{"num_attention_heads": 2, "intermediate_size": 384, "vocab_size": 2241, "attn_scale": 0.125, "tie_word_embeddings": true, "optimizer": "soap_variant", "beta1": 0.95, "max_grad_norm": 1.0, "batch_tokens": 16384, "max_steps": 6183}
Each number is 128 + 24 x the weight over its row's rms, rounded and kept within 0 to 255. Layers, rows and columns count from 0. Numbers have three digits each. The size before them is the row's rms in percent of the matrix's.

# layer 19 attention output, 128x128, rms 0.26, rows 109-127, columns 0-127
095:098090107108079147110154113093132129070095118096127132113155130123129128102197104148110188099114131196155135199152133140090094111128134126110177137088083152109132171127172144097135134066137168141140137130143127139128135102141145140133116121148143141117111132111125160118135124121074145112120126143111133149102149135138132153132117138140114139137134155124117147133121131139147157119116
097:179101150099077134105136115182126123097144132121094135155116126162155125122100109158159136115157122199081159137134143156191166119193113175114123103126106112121137053157090166052136123142098117134138140133137110119121123136138136132114113143129110126135143126123127111115103113131112113124123128131139128126108122125096124137150090146146110104138120104119106121103170142120143115134130
103:067096101142130180118139119171107169098177060113146131125186115127148094097150123112154173180077146132148145178159119103154113131116136176156120128177141134112145114172093149137124103101097138138150127133117141134142109145162151115107101098134131107145133131100135159135126107099138116113127148133125133098110130132140152134153117116151100115157138145121134099125135098140124133135153
088:136155125100145162142149096139109081094128141147157141133128148136109190162155163153102205128164196131047143105112150159109176153115137106089124142114111148116118154101119154139194135158136170126149128091091127138107123143138138130122145164135127125124111135125139096140130131147163145123121122110135126122133132125126109140114134116141116121145120153111128099096160153117118129156113
103:119144148159113103127085146136124112102189076141172111115163090141099151173168116099125131076204188090114143165110121126098144103152107073139107101123084131176126109171103129105135095129119183143140120113152128122105132131131150115148139111143139132126134108139123159112132100140122125122128103129120136097124125109147129124147112121100117134121146122154142118138099135118128129128078
106:145105104091097118079113112122081165104172114091115130131085148143108125116101125138097117111121161187163098110085096108118111183155105143179153077121168100071124115116109105174070142088108106127114154110129161128110155117100159122123138145131124142109138127109128135121125145135149107137117145131148133127132136105123129121140139112153101083124136129118105117112092100111128121152142
087:128146111136103110115090127130136146129137097187121121095156167183090140175151118121224105110176118104185170091160148152137083088137171119102181100109107133130101128151147176135127126123168117131151088105128155116129128141138112143120143117155131122141112121143129150142107113134126122150120111158108122126119118135144123150124109118119124106128133141140165158120130130118115115098104
096:142090180065104118125153091198106131116122142135121093138163139119141182155156191122110100195119148150133161102167091119125143140112089133083123149126167119110101188092126140103089171128165123105115102124121116108113130131137099125141102140112140109126122152120137135136101121115165152119134176127109128121139154109146122149103122128135138116124112136122135119137128133113153107132111
107:112131084121143167167154134119125105115118165095131075116131143079109102111165147097113118076087164133175120092118127205143153172142166111127136095096167146146080128194119076156174141145119138137133132114136145134143128139155123124150134119136137145125164142162131125120147137136118104123106148149134113137124121146126105125158118112095103133128167121120152110142131120121098111118117
101:121084126164135123156130144162109105116154139146136100118133128152173118169102060138125100087130131154196138120110143087127143162110127147101098140128156160121181074171172133118058149122121106128142163112132106123123124111164132133134135076137127119140116127138104136101131175133130137109118138163152134122126129104118150130117153120125084154127161151128134127114159147138106156137094
089:164160147170130134135180127108153137085080102105135149114073081099156100159137135130070121162092108077112173125127132120145135078163085118123163081157137093133116104153170140093079123121143056128129117121146118134109128149126102130100111120109105119144127127109122111135122099153102113101129130150121164144144138105155117127116141144102133123102120133126121125102128142116126119127117
101:137133108186183079174133101114126128126109143098111103187103098133140163154125158119146118126165119152139109170152189149105117154100164134143064153125149081120138164091135139125114232130097167138136120169125097138130103105119154127115102144144130142116140143153110133118121143139134109111115120123127134121117114114132137147126137135132125158106118136131122119141127130139149134111101
104:113091124172180083158082087094169188107132168191158159145152150099156107165109109192108101143120143130160074108120138172097168133088131114135145141114118139127104146092105091128123087074162108127146115109150119118152119162139114129124117127117147124111132153125140152115130130148133136127132131129163133144126139134126117123114143122112123147155117117130105148129144122151109146120116
091:159072055172155162104094157117179099136094102138140143132080138079090114123130183109149087099098089152109139132130110138139152091120161172129153158130130140120115107086124150096084094155143078120141135119125122155128129156085136100137110125112090124128106130123137101156148134135119113136158129151125125143161136140107110100104137114115134133137124096138118130154108136139127115129125
101:055073136162089155122117142091105086166166181134088128127125129097140130114208124139135126166174133155166099121061092121145137094153071153120113140144124119151148105091134106101155096178116133140149132118121135130140132102144137128129162109126124143130105139123096128132106137125129161144133119143118129114132154138123134145142110142160140130104159124123119134130113155137138101132134
112:100143172168119068102065124133130100130147094125128102074202122161140132150118158074120190115125069126120070112145143143200152130134170115120128134126158126151104140116142178147147138099097074135141127126128135131142122147115112112115127127128107100137135118098153151138112138096122134137110099127123131127111127124118133131158103134123110141119108143131123104120116121148151132122108
101:156134083102160177149148126100163109132173104103188061137118152109101145157113124113119142122142134113163174123084151107143062112164155134115136130132188096144122107141163109161175169150147070147135135134127136162106115095106129127117151155123109138137148100139125105119129122150132115121129135147119152133134095138100128081110134137130111131115107122126126117097126123117091113118111
106:089071109132133128121094083077174140129140147135156136076108158067147115144155115145127113121126181116097123137170054095175151129130127104089128066171124057124092145130091139149138168148130127154137118138136121098120110110116111126125098099127147150137153119131131116154120123127130131117118137103133133147119129145122112128140102115134134140147135135152115142145131161107117092141143
088:135137118118084098158145111102113172132161128133148065050131186088102147105072143117149122145147143106134122055146125168131159153180121102121109152101121152163137151165100113100113144107101154095102095109133135149109112101131154122104125109150139131101129117139120113142127136130143105126121092126136145120133143124115103102159114134136126153133124148168102129118119097104099133120108